Part of a small language model's weights: skips across layers.
Each number is 500 + 50 x the weight over its row's rms, rounded and kept within 0 to 999. Layers, rows and columns count from 0. Numbers have three digits each. The size before them is the row's rms in percent of the matrix's.

# up: layer 6 MLP up, 256x128, rms 0.14, rows 128-227, columns 64-127
# down: layer 6 MLP down (transposed), 256x128, rms 0.209, rows 128-227, columns 64-127
up128 102:585532504461509441438449500471466527502492453491507480556467472498580502385412544400513455375489478528485417577523542596547456475454563602601545494528564529449556500466536529471449464526519515
down128 092:464566554476546537424539460478489492544482540450500386533600506499577531562548512458507479499491402529519470464630467498459441477547546538486502538524441420399548451510506472453480433514464528
up129 098:418450511480584452413531457574495455562540480504490437534531461444478480438462463425476500503468436507454402621502427564567502463471498539416511480547496556535412549514487577493537541517477518
down129 094:425584445425577469454499573504395510522483582492428430482524498463546531552452430449522395495536388475593579499486464551536437533539475480488560506448584528445528470596439491442563456436519439
up130 103:489534561580486517492471493489380566510518476483435517559517471566500527527489534524454566559549442626512519505483482454603540495490397539581476508503539585538526522518466530560497545566515477
down130 097:437488573449520593470529503472492507503544465592419472484520359609442442452517461468547448484576458544568497527532549491536520426487495463512524510346552423481469457558558621544475468419515504
up131 096:489474474532527458553438517510437547462504440510471479479452501535548488541504496475541418607510593441475515512446547460506478530393419416546549527409406553526477530500488481544507355555404472
down131 091:521460505449504490486459466550366538511508526403505440456441474491529491499492584495467563527520396509525517503476501491501504548532476545491437425528523509495502635404487422619562508446393497
up132 099:554451495548461447500481494490592498572497433464544539533470477418428542582540484547578413420494547524534484464478443485507558513482483582466510570485540516468457497539570507567457466565537496
down132 102:442510518516495580540554494502555537594563507475435496604436494518495532517494470502497501487524450556582422455532435550512581453362480488578508527508404438582511502460555474451490490428555515
up133 093:548507395522498481516483477459512538513498553455600469480472499537363380480437528518489554503463525540574572528488542549501516561489526623563588481432476581594496442387544540511485405492499523
down133 103:414510489572530570536496434472448496488572491500431587498500446478466541447532275504461463467500485406524498487528542472524504483474537473605539482472517521539470539574493567563484466524473510
up134 108:464473501568453509519499561522603576544520523501490461503474545538527488463507480563539454497618584421506518464534470451497525477431445475493512420440541441606479533590468539560512512459505463
down134 105:446546499537552548589490507571479550476589553431521485463374583469481572566523434501438514498555515486454426470497479525496475547473519536471462507509596484539462516532497515520510507439687453
up135 112:472564407443462469483595518515532472522539555538543540555605453596467517477524561429545540419518494541526497531472532466472522513479404486421418540550515498498473508400420458527543485541504437
down135 101:495505586550491486433508566462556541462491507564531559543529559549487469579563438487566534449608561509517491446460477473450530477578534543469391478521566519471520571449547539538461494525474561
up136 096:456540499526465502463544455463519581528528556467526434591452543561510505600456575503540505452497529494489459590535550414526522540498541597527488460547522515499503588445546496584543495410482408
down136 092:577560429495517532644603395477500447411549476517512486538478410512506492477475546516438529421476576549481433522468507536557561482498541561517507549585529543507538453574560434420514484467522543
up137 101:562431589564459486530519503467517477522470454498480414465503471493534443532511537548414504474548508444521566522529549518502452530609442539548437426476488437530475517606516497479539574403440511
down137 094:510458514496451457463500575488562481575533488416558475572436423424475411456645530513435453453533476518539405440518542517592498488504424476503502513483448450445483476485500481519510578520520563
up138 100:455465450445428423481500503404526493550584511502552512526432593489491470536456551459459529569450473400516507553554493473480596500555440514514485519547489547474490502566448528354595559480452483
down138 096:484520543498532542645442554547514512470466565477538502510492424510526588540518440507520547546498489505505520454490504448517435535471473540486514394564534556526510479458508400589503465474498508
up139 102:478461539589523582493560523556468511525451573520470471363462537485468467521587508468483522435481470478470540461548530544441455501475535538594479499493460448559534542521514597649397462510396525
down139 097:535396515547468514533470504571500563603448446457548451476517443484450396471539537422496435469514512470494440458502557507441398554465463469575562550479459575545455573547489478407510451563465529
up140 099:534489545515464440498508498568516502577440552486421513568403451451514483474420486458452385615410569504580516437497575545504516571505457505575463609394541435513518472400557521465455479499484529
down140 091:498420415452387523565516535522507420494480415486549486540650499548469523574533511466559594562494606505365488563484525500555518448458418505549526489522538496557434416588509507511508581446558515
up141 107:502414506451559439473512524529501553471522513503520602527471617604501552397442525509416504561549478543518535503495376486466500622489477458466530430483443478547469516547438492508471459531437534
down141 095:505550565556405391501497585514474535526536453428425464456489492481473436449557547476473489471470520526531314454506556518464424530509421511537529472560526415430483496466520488426550482454527516
up142 099:533532504575579527529510461519501365497434473559508537523484503445483516548569568548444504514530485544527533505506512439500522435573516546560499553573470522391403473604482469531528447498388547
down142 104:534417582492438417474550484571468502673535589441478557565533483504550580504390615513427453439545553509490452425584527449519509481463518478465577545577570523451483474513504425528498476498499503
up143 104:482461499543487507520569459498438571521455500482534466509382526467549608508511553548601490484534528568509489453462470530473486484565500417469513531527459454456459522519507473452580448505495512
down143 108:426550449477523515528503558465463534492543422481537540470470490563512585482417462541595448502418428510562499488545500503483519398569385521516460499557478456576449398490482507560483427465564560
up144 098:538457557497558563474508486418513489514521465462565468517440567531438552475497481489526443500462454502450500476524491497549435545498470528555443483552401472464443468513533596484517578521531573
down144 095:445481481481471517416454473574452483469471555468471494495548475545528474449423511629565469551423475463460488575569602519439387406437458632561511436560523554476554537504558485565462519448479502
up145 111:551417393506429554561488569445492594528403498520541561445419424517471466510491513502556582432513392448576447553477520533520540465513543491511560512541529513503503462545433547570490480606475529
down145 104:622466583548435478447432481436436530436510520491555542436439495558469432417509522477481525541482501510456423479488549528481472473500497647520508515442572490507431562467489515558438536510502474
up146 100:443540483559573494460530568485487521529473526514441455453478505479502537549504439552556505562474430498489460655547537486499437451412507508471480571441556411549548486515520539418506570460436487
down146 102:590566548463541527407561457448538543529531496480517465527523547541443539559559539439557510543552487485444512424482388557572524570505544472545625517495487488455574494432459549520386434465461548
up147 104:428469511515472495435433446525545527474446592506465501504518433432524444508409443519428491605417483450489479546425448531554543493432500586518399537439576469556625477561485560506525544413470488
down147 096:460551507464525477513649598507523404556569427527493537562457488501559496449444515465438549498512539530512520587418495482533519573520469453447510468455478574475451409396489554456470548460527545
up148 094:508518556649485471504524510593591552555494448595476463461502479506580492579522450450434556473486532428565575579497440545490442385502454571463500568550466566579492617583531516514464513479547548
down148 098:506505450455454522469535511462493479507529533500502453475509443556532422500504481495496413417550609510460511528550465599496442548513462492499556473406418487697570507517531542528536501540414577
up149 100:463532530550454481439386497480536427525453467426561466502522536496522478479444530540557458474463469461557558470454467439475498402524418585533491465444550419617405530506460464516537579486554503
down149 092:531475516364576588403425598463453507513413519491532536468499559447528579512488509509595428535557515401505474493490505554534515448529423544566460370536466537512449516484447444508546553523577555
up150 098:521460490515565491573546448511526507450581522499551444592488471508432475513553509488519530441418413474606522497511558482522568541546509481601450622443492428431488566443564456505481470494484485
down150 101:411512493567586476481506418561473518531512545527607556460514596477465519585496492509562513562496527460555554574538458586546505476488464453504430490375539460384545489466521479467409551474484508
up151 110:463581519538531566494565523518406455503481512519520464472582491420446466457525541496494475556568520413508511470560445458512414542565417456554494449493481575468486516387590503597475579523541481
down151 095:436442475515465549556493485500524505488608477461589537451519597619486519493466563440487566560522413461465543521535439523440509505493497520494477397528506369551507478569443581501513528506486501
up152 104:553536484627533508574481355511493489494549473454525460460553441466472485444472524441561543523596472442504525463636549582470520464596501608532529532499417439526416557508420491520488415496534417
down152 104:532518524510494579481475462514487599512462437499552466484466373465458464459453547455415462497514519498418485648554445534564585447498501554430451510534511441461503598466483512440510487465495434
up153 095:387575467481462570519541552489532667551559411504508510504474494566576550484439579581505474495457448498577540473554529470447510459431505547514546410565468516483539477518489565462510497461460548
down153 097:424473610545514488562448464435458455500520622477525580530566483473509544474560515538501501475565517530474444512502520444403443587418489518579437374536416471484455502469387377502461628558472462
up154 107:541423506511459466587507422520560395509512496497471400549440504571424489540538438469495435491477520526408470503530472478560597551458648497531502509412493506490505528507527468540458566579589548
down154 104:515486507503495534461486426456445470417543483495576623521590547533568500534451566577573539435448487482526560580489443506410526407474539582520495508508474503512553482424467484542514479533605468
up155 100:535529467522574594428536505501447553421452535474493517509534449461406413473590526446546566456514428533565448557529538474522515526517489478368438512504374520516447470457481446501480528557481489
down155 107:564456501481480453483541554499536567507492560418463523564488402479541536430504454407453478446552562463413486428440505484529522527585515471519554549472512553556447499459464562517502575479490525
up156 094:472596550551458472452502397495464507498492504520495564458534505510526484430478575509505502557472470494517502515471600493411446508488436496421527519496597354527461534483451441418497526529505476
down156 102:407529524518548483486552465446553509521463525424522505493494553492493574513460466535489524410558497543494504515496559365464503597487503480493414533446541498519560499483484544521418608554559573
up157 095:562444396520481528462495534456465453575485478470443574519509517519522441481465553541540419470492448521535498478516530581481505393512484379529551461589521522536481434403499498520523532479513482
down157 105:519454457517541449360560604481549537528504462462466466461456539474524475472496580490441381495552467528478497470540599494514534519507592480517503560555461475494551448533511418485535520490586505
up158 110:505489419511545480551501596375550496479498465456579476448453434586586562496536512500467494497536436555467525502477472480506571558563537611496548510513518536491514517521451529484443459641467442
down158 122:521531456517595512554543578518491463495597484526495515372522517500590530461573556442429495491571533619479523468498458525573480503504535550462469457408558554483513460518536497434532488556483429
up159 099:501525498520417538446549498458503486415468519444466580411442482483489450433515543578473510511541522557490404599423477466508446572516491540532503541464511525449528613549549430542470511512496547
down159 103:587555533469484504487447511524434512510560507502590521445540448434450524479631529549488536481426466588496455549470603568599506483559488587540535451516510534560465567445519550532636504563486493
up160 099:554450544535533481494506518507456557539468535504435431509431569535555519531602458548562460529462513590473618534548586538416485481603472460551509456628557527390406456524392466505512522528534494
down160 096:508457483485527475409560500463471494436472448511390490579463506531469610537496528475422484503528504411490531424413481498457562471445477627492544432575490542585450482579486538444497541438408447
up161 096:611557506486580517462535482539524464500541519641422470622480439504525433403564523568498498548491426454542526451466546472438518454447565438544624494477462479473507551588511441563458468479507433
down161 096:559469533468573443592444460575508430571444501472469516503466504523461503507415497469533588532516535541347484448497623429473523509579538518471563483484491534406427503497529592539556377541529494
up162 103:504505462493490493551529540432614462549659523496544562546516466485451540451547446491535467482476532386488506546533450504460501484558538555568523570452562513537555419462470459525561551494517521
down162 096:461515547592515540440474540485442423483471470534530546425531535502563471426478451586464491538588482520491602454501388469523441524541456475447481471507594554562528459578495504543492564515531491
up163 100:524499464513537356486415536590462618542449346526502542514525418539508456431404512439455509458450455529582437533557540494565431421477557499494432486508413520453497484488506433439476496493517528
down163 103:517526549567458457647540478482463472473499482607520480628536470504420549417562436574493477473404407539498504429424576539524525462502605561509459518523489470474468498484514468574500497474438483
up164 103:501461616528492534536457420447441509458529547534633458562502456432468569531420527426473523466505449491497494460445505571542552515465474480467443546485478480466495602473428457465454546546459500
down164 107:444433599461495433518482400436565499463466518497542497507464569494459565497429394418480530475492311471434567521468539481556444507511523560522536487506480539526427567503432489490442457446422521
up165 098:506481438442442417407526399555472502482488418444541489572548493522578432544457508558539538638421532553398517524547499528483451527513500474463560461450529444503473531571549470561471551482467508
down165 108:531422473516461514488532449463532451522600537422483624487497570475521428409479462496426465495470497444472496597469513538464482458526576422521513471525526439554451501448473438448462451462512443
up166 100:487426475509512495509511494450612449433414477550580451474592526549493582586559466514515475508420619500384512499603520397526470521535536577533466552506469557536476547503530503496516559527529599
down166 095:527456513469464494536533492510467530428390513533520479495519450503523542470575565465527523542479508537566441473391592486556444418532570412532448491497444465545479470562561503486490572507485428
up167 102:464577531508631487571511519473569452545508521499496511475547465572480473508416472499509394450415511414484506512522507496470590401454585553508600503497481384572512475513544604528524536512445457
down167 098:386510497495452545498445567494577512474521493579523559558511498397495498566556469455426470402492568523505568513498460423477537467564483505488530466520520488570484439516416527496488545494526526
up168 104:437547529534491521474442496495569496593456572519630576490497423591505443545409572479474516496437412510534465556528605453653512505416479531570490550505503549519459547598435552503478539567464458
down168 100:570494556507511480486461461496485404541508507536616466495514491584450502523472545514579517496450469602526621485569591487502461568472541510480515584578463471471551483534421463575520514486401532
up169 099:515428576430547535540506548479469497500436506496507518500574550559529409440504448488467522574446430493615521483546476578457470493500488474508404533504528413478489396547441514578549558489594538
down169 096:465521490486528431546563524456518452560502515469519477481515576520514473511481504535455453498550387468501507474410514520468509433557534552488412596501460399575507425456499477557468450519624541
up170 097:525507502559381505451457494542528579507487567447473442504478480481455384478473532429474446472526487518499434522664485473501501401528508524490565517500533532586483427576502491479483554573543443
down170 106:432535455524451453527377496513522530538469471531554567493516504460439473490537582559425484486526527482495530501625493426483464486471521425543487557515551478522429492500463531461428408555562504
up171 101:439440526535574497491527432454552437521451517478490442531529553564499531476631565599585522413533481531555479524539544517575506526557493462476490525492428568510470600472501491532568426519498532
down171 099:430462535560565536490457408462537455473509501499517510512527479460477600594487481555501487576494546466535544469543490550573481509461452505451568494527545561590504425429464444487536429411505465
up172 107:421480483500525551478469508540599545445460514491438529482572474465418495486490501528572457470425479559515519551398503506493537501489469520503472536455595574507409414435490421516475497516564549
down172 100:579485566462476515504527475579470538435541441568539520545477461465485562510354472468505516530453585490507552665458590609554452525596441519483462424503538493496344495497481484481500524517471449
up173 099:549440502558509462543485507394501528557490519552452446509565422573484558636430548421572523595474436513440465518548492437473533468472536454509462428511473571422448462506459523478581502500575525
down173 096:586459505542489466495547538462533484642493499562478499529504497469448482546491485462569555449492447507464504434514463451517562577497537461622456510579566623452493610475460514477539480443530506
up174 097:493468473491496509490506468498524506450477447533497580525462503494497430405412470550484468594436535455522543518613535537494538395481501466494535569482516469507518481416566583476552511452434556
down174 104:503556521595541488470426448560568509465537480499540545562416434444502436410500522594461532523483469497499491492534521536497509439463506475474596530454485528396492476495578511538513581527412546
up175 099:537436490490493486514470558549487535455577575483656525568503540469498490520454476475410502543533478533521519532493457484462571510460457509544491455535454597457525587603528424608505566467590481
down175 085:461472466544533461470489571470507428464497588541495558551491578429523496463470479568581474435480501622502513454457499449422516445435453536478532518544520450590575516501439546449586506488498581
up176 102:512422439500584495488588587609431551542500487558445442447472533445476543605515522451507545503529506535493477469554443473518487501450520500454468475449479476588496484472491395511553474540479464
down176 104:427539533464393454480461514533402571477454559449460477521572515444454552569599469528491528427419469503432471421523505517534483458486463544463481556469498516355466500536435491510467536535505517
up177 096:478486584554477465440475542413515478482426462420481524455431475389434485596517485515567587540547465447577481603480515507480536357511466502534500512468426512520496484547566481473539582531511487
down177 105:556440537560540497526455593429547454514420512619517427458448504492516514557544546519521570454506511537536473603390471586437495377550460499518492510543471439454521514530481500531531465500468450
up178 093:536550480515432470495452471611494532487490469508420455503456601556585449426496440516410483509484448587460556486453560606508513487538504455474577461565533449456517477480438541480398444422478492
down178 097:493629538496460502490472478457564495398553444472529436477533493484521495543609515440469561453452573432500614440442449556585475554529521482510463552434443542465456421559536511532469445478437498
up179 087:580481481509498505510491478491480564472443464427485527485481495487543466538554509522453530380500610466523470685479566517472595621560483474480548519573423488481495544494412451492505507523506439
down179 098:393544458465470459461468601486477531595508503494464520429539466516470452477517496533524455524540493469481460440361541556417558515516554458544482508520558472508463473566465525533519365480586490
up180 103:427473545549371522506433543525539477417578503459490479485591492399433485599522538428513504498551498513586553456440491574499478468437442522425491443412514552403522563492534533476489483495461512
down180 102:486506484520454453553534522435465515452506451387549486489559537489453536521524413489486453415562554519434491390476562474387398492483522592439421420476533511530555514551466563479463420485533522
up181 102:565607442540518499550592484486474407388450577523506408537539523512492514482424541557466538483525575462544494494528422512546415504557374539466513462551464584506501509466520462564474455461573561
down181 105:555487516494475478528481475503437466444494620517405447463504445569506531489415460524596521536507491458534607503537463506412469456490493595408459390539476562553519487498445489497582523475424486
up182 100:549542621530497504475502487495576524414578521548481452557483461468499452490514590441485517556475509526464512508434537458444608499586447508367445498403481513512441479585534487541508509541511576
down182 102:482583414411449486468596505450423496490492592493490471502500530565599528499530488554540489499476416435508519490525430477485591505393537544583478545548479501461531477561459584483431530518483513
up183 112:512467506498528492511505473473533412490542463539481488492513506522455562512505465501630447615474435501527549467559557496431448443596455470559514512452479504419523525507554466531409457464505538
down183 101:442490512550514441489431458488482428507458585464525392501542504519531535444497491607584520590526448563462495454404499590472492433513462484491485546426519526545395501464500605465483464442547582
up184 106:544443452485501484504496443502522489578521566582526617467467503583471535480501452562613485494583576505554440605507489451456540620521533515539484579548470583555542512516580577466611533479534554
down184 103:534510477485509482509468522478460535438487401464500455479425469450493469492520511464499413483525456616447582449524501605392446538482489485521453623513467495479523471472459465369524535479499473
up185 101:567460441590505475545551386623477494523520542511527422500567519544522512542509522508485406569510516556576504476503521445590477480485562536534482415502454434467477478479463518512565500515565545
down185 109:465529487505476546569540520603490373523516569534558500452564507497521461473518472544478471489454559512520535574463551541437486518469456533499489370373522571475460533564501523574569492454601524
up186 104:425461444485545504534507450545500534590499564535525496428482522466525528482500577467447490545473450509541475543535509570479500404522502422462433410505571593394483413485425502504541559511464475
down186 091:374517528433482570440502623525481510459541494538461485485469517518456437517423574493494423463500518462478476529489490579477496640510457497452567553502611497405590488468491564504534607462487468
up187 091:445495536506418407460603434489513453494416491462485446495532469558427523440540474454432576529540540526477477453461579587492467510591581476505579495499521431511501485366589497544562603483596468
down187 097:538477557510503459572424443500427527538498477466517467449553508443538522558569529525538505426478467536386507419505471515503495545589484506515517470552426521440522555538472467517510517517475465
up188 102:561508446496377534453566515497512536510601517391495483506524561579530495582472464543467463479460465565476479568478562458560554459610553376514382476536589556449514523608522517545499547497485501
down188 097:524505511532512499475487426500466510533471502477456510505502476540528509522536416553533515478345432476373411475423437509499530589533534568531578480488549583511386531397469533602563477450494555
up189 104:428401475484492510549402493475488445528497473555507558437563474440513541470502500531451452490571572542507551432477496513513484503495536508485530420460507567459523510488545480461516414451489519
down189 103:500496463592546548547359400478446492458563467431445473470550416500490569461434412445416494483516449507451570489531573477413573570553523531526510475468477600550535482526507578548572549494484489
up190 104:511472574445503505451519468504376563446560507562544528423520516483513452466502504583525578501436424516423534527556568500460499506426467562629480514508470515505511524450532475507541532442508438
down190 091:491487493483473409441384542474567552417430482559445503505442468421442402545489468436515443515516573513490531568445500471494586477580507449465443564449504539501440512595412624535464605474493447
up191 095:557496432488468565502466351419555483467558575520496537509525441459595409463470511472528484463377511542530479525594479579506514556487455538478516439394530538557442559500563502483552480481401545
down191 103:433504453505523490543512563504465490462358499487574451514478559442523505464511425462473507583509487556569502525438499553503508374479581589463496557491464534562477558540514461484430597503548467
up192 099:475562528509486498573471523480533470505579453512472492531547590425425484500548550538453561423459468517567518576500509534493444418399437466421524570507376596497551451424486507479416381566477476
down192 092:493576516537485475479546548482583479485394544417502458476477460523532411430484568517474578524460512443489505488504435520472612608452518433572530448525433429495582465533557443556543537493465458
up193 108:515566568640467438519480477505525441442582454483422583449512498531387584481583543538483388424598494488494451493488510477527434505512506455551520445587492587451544481478501490496441496440499497
down193 101:517493489472474565534585601530580486469433502555562497536545473486549435536528485459519541569485464508355498544455529410534452436492554597568544541459518458415377582475570605457478542492480569
up194 094:494485432502492408524492448376450490552466609525448567492519548444527425481498530473439437436508553456488508574533472530443483582480453468500499452495436414480473532430489518504424521450436509
down194 098:438418549517504463567539582588477458484485474470422504414532469497540459483478521541597533424552473427531536474538540474463449587515537577541485512512533469480490620495511456490449454491540428
up195 106:606565472395554425485502526461531420424529476526493518453521512526482489455525445457460503501502392483519409513421511553481403541564522458462548482473493476411482432483555459488487511550537594
down195 099:592518507493423595504489545562614473569477484466487532459428504432535567530535570557579453561542483474447456469470532549485540512512522476545553517470597541532540519481459437468437506556486538
up196 102:533531520530504484478445604441407617457550499528525514505475453506525477510495492571471603544600547570510575502482499493482450363506456467490561459495541521511560521535523484485505503525489513
down196 108:444509511528414547516555451515575522536554511501543480482374535541439509444454505575524509568492449415559522518458492495492514345494525438524480540610520569545374541576448509598522573484595502
up197 098:513489539443496652498563570585463439497528527493414485488469569590476506500541395527434500520487505531528469500462495436520503378527493529521564434463499528475512590562497539480556503469448529
down197 097:467491512474495504494511513513503440562492635486459419561471507452529514543569510518531480444526437399524542571497408522436489505447394433544480517513472497489520442484523490615449454433463486
up198 100:548553498489502439510550510463631477504454457412452512491506351493471536660606562480522436482520468462500466543484498443546530467534531445474519490536502507609546474512599378472522492554497496
down198 098:601525465467454435450429489516503535505535546421463504535468567516487518591525484469449400458562480436548513530453453517503510364470442564535505529403558455480385526524502461390509547576515556
up199 093:577466460553453610376504489501481484442476510518450527484568567560550514451542499583540586441527576545458559501551529500546561478498471475492468507408524449550447558512499542537591546534502500
down199 103:487474548524500459519486466501387505497487446412449472510558594475429538554486506504470619477433620538447400524431535504521546552460492428500502412553544570536570532530595484515443464494509468
up200 101:472459473529555459440477540384516546432537541545479547499453499508506532506459538439504466450363471544481471486449563455550526454488475468415481493478450502470577480535505568475545555459499505
down200 113:471494540502513477581504531530548515574541421394512433391563459512520488461546529445501540556632513486607522544440564523514396453516530456513548578519505523452456505485515443583459472511426486
up201 100:557523602473431493454570490465531493549504561537484485509571498503489504483499505450559515502423448429512421574427419569468562507507522456510421477426463456511558402505494570497439579489546581
down201 097:586437538448493566491542561561538522550589451458500598451471389466537465522484554488467532476569496561534564435560526521516512389499542440540395451515499457526566531516553444577494520529471420
up202 102:571552507431560579491538485504430553479441457452577508592566453502472513563481542469471433484463522435506517419479511556490550451578503536473506471495512453573427460434505454554598457492600536
down202 108:499586467489510472523429505499440501495426494507522446525514527472593485477619608480494487586599553556535615464483456566435528512478406653461452503462553533516465550556423600404527429491527505
up203 086:522502546466516579618450459470479475440522553465531396513631479550534518520437529496482462531462479458565576468460524473525407507517470529467506540479427560443464479417589452450475526466456450
down203 086:562442483563510510551559435547600524490460479503553526463507559423554513442490469637503445593442484469564476495553479453403565509448574463507576502498474555505459528540525476436522529492478517
up204 094:509528515568411387543513421574497563582536524564536486533590557541492538622428584501493500490402420477495544524415573438409448426483485576536486509506461415507535597480524450498481503512457485
down204 103:474617523433460333519453500540505624516495526510437525550543510393518477581525478451493514540455495469519527582453476469472482525528539537540475545484537460455576565540606490541498493494481566
up205 100:548505536496564510532476573518499505532577459515423353484528480455542449531472563481570429524483562500469411506551509549387512481511477470558562520556473449475532600441479490510535524533542544
down205 096:467461457578529520529491525570460444515516454522495452455535512604480461573529423501489584474528494564540476465462547474516565531512531411551594553531453521528473416444533567539584518486515545
up206 101:400620505497512446577496554436517548440487520390506480500581479558540479479411549516558381468491465559502526381470464561545530473496481431508516591496481535566499404518458486534480480505491514
down206 108:550515490536466548527473559508517436467432428489465411394475523543452450402598568493356523475497445537432552513518432474452460515486573492533503665511490479516526470490509620404593456558500532
up207 098:507602541531484538504478457449509542515487471514474444531543425508472463587514464520543488440531448449450599590462501534470398424607510456509487527521472436563610525531529583614638449470486525
down207 092:490428422582581454467530481553451476450501567577440567609583422615534501488551536540577598528461499475496506446567435419582487492419520526506535533580504603467508479415457489588500437500563517
up208 105:533539483540537504554496467506517444421512501462509452512519590498378435410522601613522456506567550432483508522469491530521552454543465565530388503571474498437514590522470548504568519482456467
down208 104:564543440511565490474487403537483505522582569518479452519414599507545381555535467461475576486455454500548542494461622561473478524437480444441509501456486474507532563514415485477509409627508463
up209 108:520550549492544437468492482520584552513516531472482517500497552485452500482551592491443498458525487520441521410361501454534475508496459412459592476505497486522498496445470522465480433580525549
down209 107:396547560416589532434589447469451496449488541533498518452485474461409542482484581549518477498471422457466504483548515509430420441493514479504506550449482429569555472558461488550452487474546489
up210 097:553532399542453489467446493470595399512550456613539419482539609464483412478523562522424486540499495446455446482538485524560576524521515569494361532486383509521451454425522535473415571513537491
down210 096:483416492468527525561490551613475571496499496510526487521466511518527448527538534569542541495540415466580533496348562516488431431577520390398509459457565539550505463419416406535442470460392529
up211 106:497555557518453466551449419603543478540542465487452390466517446531403585485487489444518524420520534484403457496494485416573528555547454457475529505511482524587466464516494489469458543536546469
down211 089:459554553571551454479589470545444531476411493503472485523462483571509472520537546501502565522369461534438491465533447483472526477516511595456559485584497471473488550484545450386511441570569501
up212 091:511495547510574490493516570561467496470526498506603542531510517528497494524533533562506447469460609484375519553476416435372472396552532497553486532522563523605467536489500557596512564539430435
down212 102:504512529462453472424508580502506494444488522507464531439500484596529506500604511526478456488447550452500512563577475489521569488516563420524437578416581480523498522563559517439497443516490518
up213 101:502519481497558467558499509496555582432518540463434498518520493573647514573416515474548473524479579486555499484522494512501413553534459519527551523426512567351473479384528486501486628435471633
down213 097:574476488432488525546541674506592509508535544503453464449502550515476513501436534483534567520462562490485590458593466436478547468474517433521496552502572471465488479572529445489540621466464553
up214 103:618466495464447464432480563429465596420521481551473524608526452444494576474539495598484515442572474491523433501446474560497534541496500509465549473490511433429552487526515469540450531487480525
down214 098:529443545512465567561499497485475586463375471546506433523476575422502445504573538411473531527487425482564526454423454504403432522453510467482525439443500484545464622596610415540530519460557438
up215 099:534497492481488443562525516460481565456475503509588450519519446461499525540601526455536590489562566544565418493515480564458527516476437446561518472394438440424530646573558533524527531560551500
down215 098:569432469469449462531499539513444541441566409545565589460550496460482529484578531529636487458533476494549607432563550562513486484529463337510435468410565508521485468521462400508548550470472579
up216 095:497505478518582469373512517520515485472499514513548507502546510527462482538455578439529491496570528592429509429626508570434428421615509504408450476530422460505483506581536471518491549511469575
down216 087:488545474562521477488465480487467484509500446485480508527475543508450549457511500488457583454534561528496460481540539496463535470520480496499493527506500416550527404564459500550561479569508547
up217 097:502465546530488556487479471496501510499466562497557390505505511581384474527386530424579517468473509490501569643538508476525484481454600416474546430515491537449403440468486566570442441529548583
down217 103:535505412453473509475472451514461520451516495462437432427494551447486490477472489541577502517507516506512516416415449433474478448509530504545408510467530511538479435545454488336458478658583457
up218 095:492449500516520557380419480486500537421516547642512408517491496448429476488498546562422408514527555507508450546560485510465484454515456545486527407487535454513424515446503489610559493464500588
down218 104:552518502418574586471519593511522481554496438449543561471594514483454445422568446539500488532364563497477587473482456517543515528479540486581534508472480581446510489480395523476560464533441544
up219 107:531505481509505496479579513526479429476435499454536548552536559499547564554408412542463451438490554451497498571457517458591473465618394512419543534570407444513501429509512533609593492494442502
down219 099:459516481556460441488462540559494594516495534587457555472508497449501459543543420525500443544546500440486465441475554477524570473520548392528443567401482403525437461387538508572433442553583561
up220 096:472430507436438502449612412537597416498451499611571490462520607438454552468561484494462490511499548593516504474470498565498479540541519485592468475551449483522529497430491517521467454454447535
down220 095:495424457462459404462518569428550475517524474480543485503584443501555505508501475599544523478497426470507430443488445397426424502453442451625457537521427471503582447551415516461581544511560436
up221 097:552490466442481440493515528540518496332535530492516487547430426505522512473548618428536527444508459481587395508519470480473369465551474424512471506491528503541433471545452475483557437454461534
down221 109:469489451456454422473495519499486562538566464540470461528525478439538536411483578442508564449517498532488512559523416436476479378503576545473461395525542555542473557523472416537500476468551553
up222 101:503562517558493514464633532523579536484511568610553514445524544533471579536437586492508526462624471409534471565508496497565506558511439501479517549540550502572468557559480524480510449511498514
down222 098:475586496509533488460514517518532385554565446597387529408491499511454593447397508421542413532437466416440471531505442462423542578539525531506558562542469468513480530552521527490569555444476488
up223 109:598519544414559535485550460516553478510488485518410515561558448580530529543532418494502494430498472519357450522501523495415482441517485504466519465436405556465577444588464463501480479491533569
down223 104:574534543468442621526467471466519517551559570518500555467531530442446593577566499567593486457568581527460433504490497504459551537480493421538551491428571473528593494492414527366471535494505524
up224 085:473489557521550619445439488485477442438544450461509533501474488488436448481545464474485441510439463426466477457605447512444539514548433423557566529478493489515525528478561553442518520533488515
down224 099:428596563538484543470419550483565417562535602564490563531509516582502565527456474488539456480525482445457537458592405427495531642482491498407510497546496555483563439474539500536504441491554550
up225 097:524445570473428443484536599489488492413471546480557518390498487460490493583418484466461480489572585480501537495521482411590439501418500555466504503342431401551509473514450519513477596525549543
down225 101:488527515538426516485477568517553513479413502514516499507499485468439586521440484426518516533504472491559413539444530494585469452550500500423547518490528504548409509467501452505412465486506515
up226 091:467430481474539456497508495486593496446495437471507468550485542452561545432466613590560487531495506516555525550572478541461471537479554491483529483546530497549482544543591626541494573504523518
down226 094:526511475543573540422525459468484594530351453452589543401406497473527585489549578465439585486531471525547472474612539439508552548471459488601424506488468460624504471449551494520544500515555514
up227 101:600512376512502458609506599549483503470511505452539593537530580574493569511554582427532518514375504501516398511426461533563516461522467418606496547597485544565475496536520444454528457532464456
down227 098:610522524578565441588434522497456556514536555509541474472445490409487460479487549474467547420506480559548453484544430424498477510491530474542557422590479571604518604404480468455557482459516551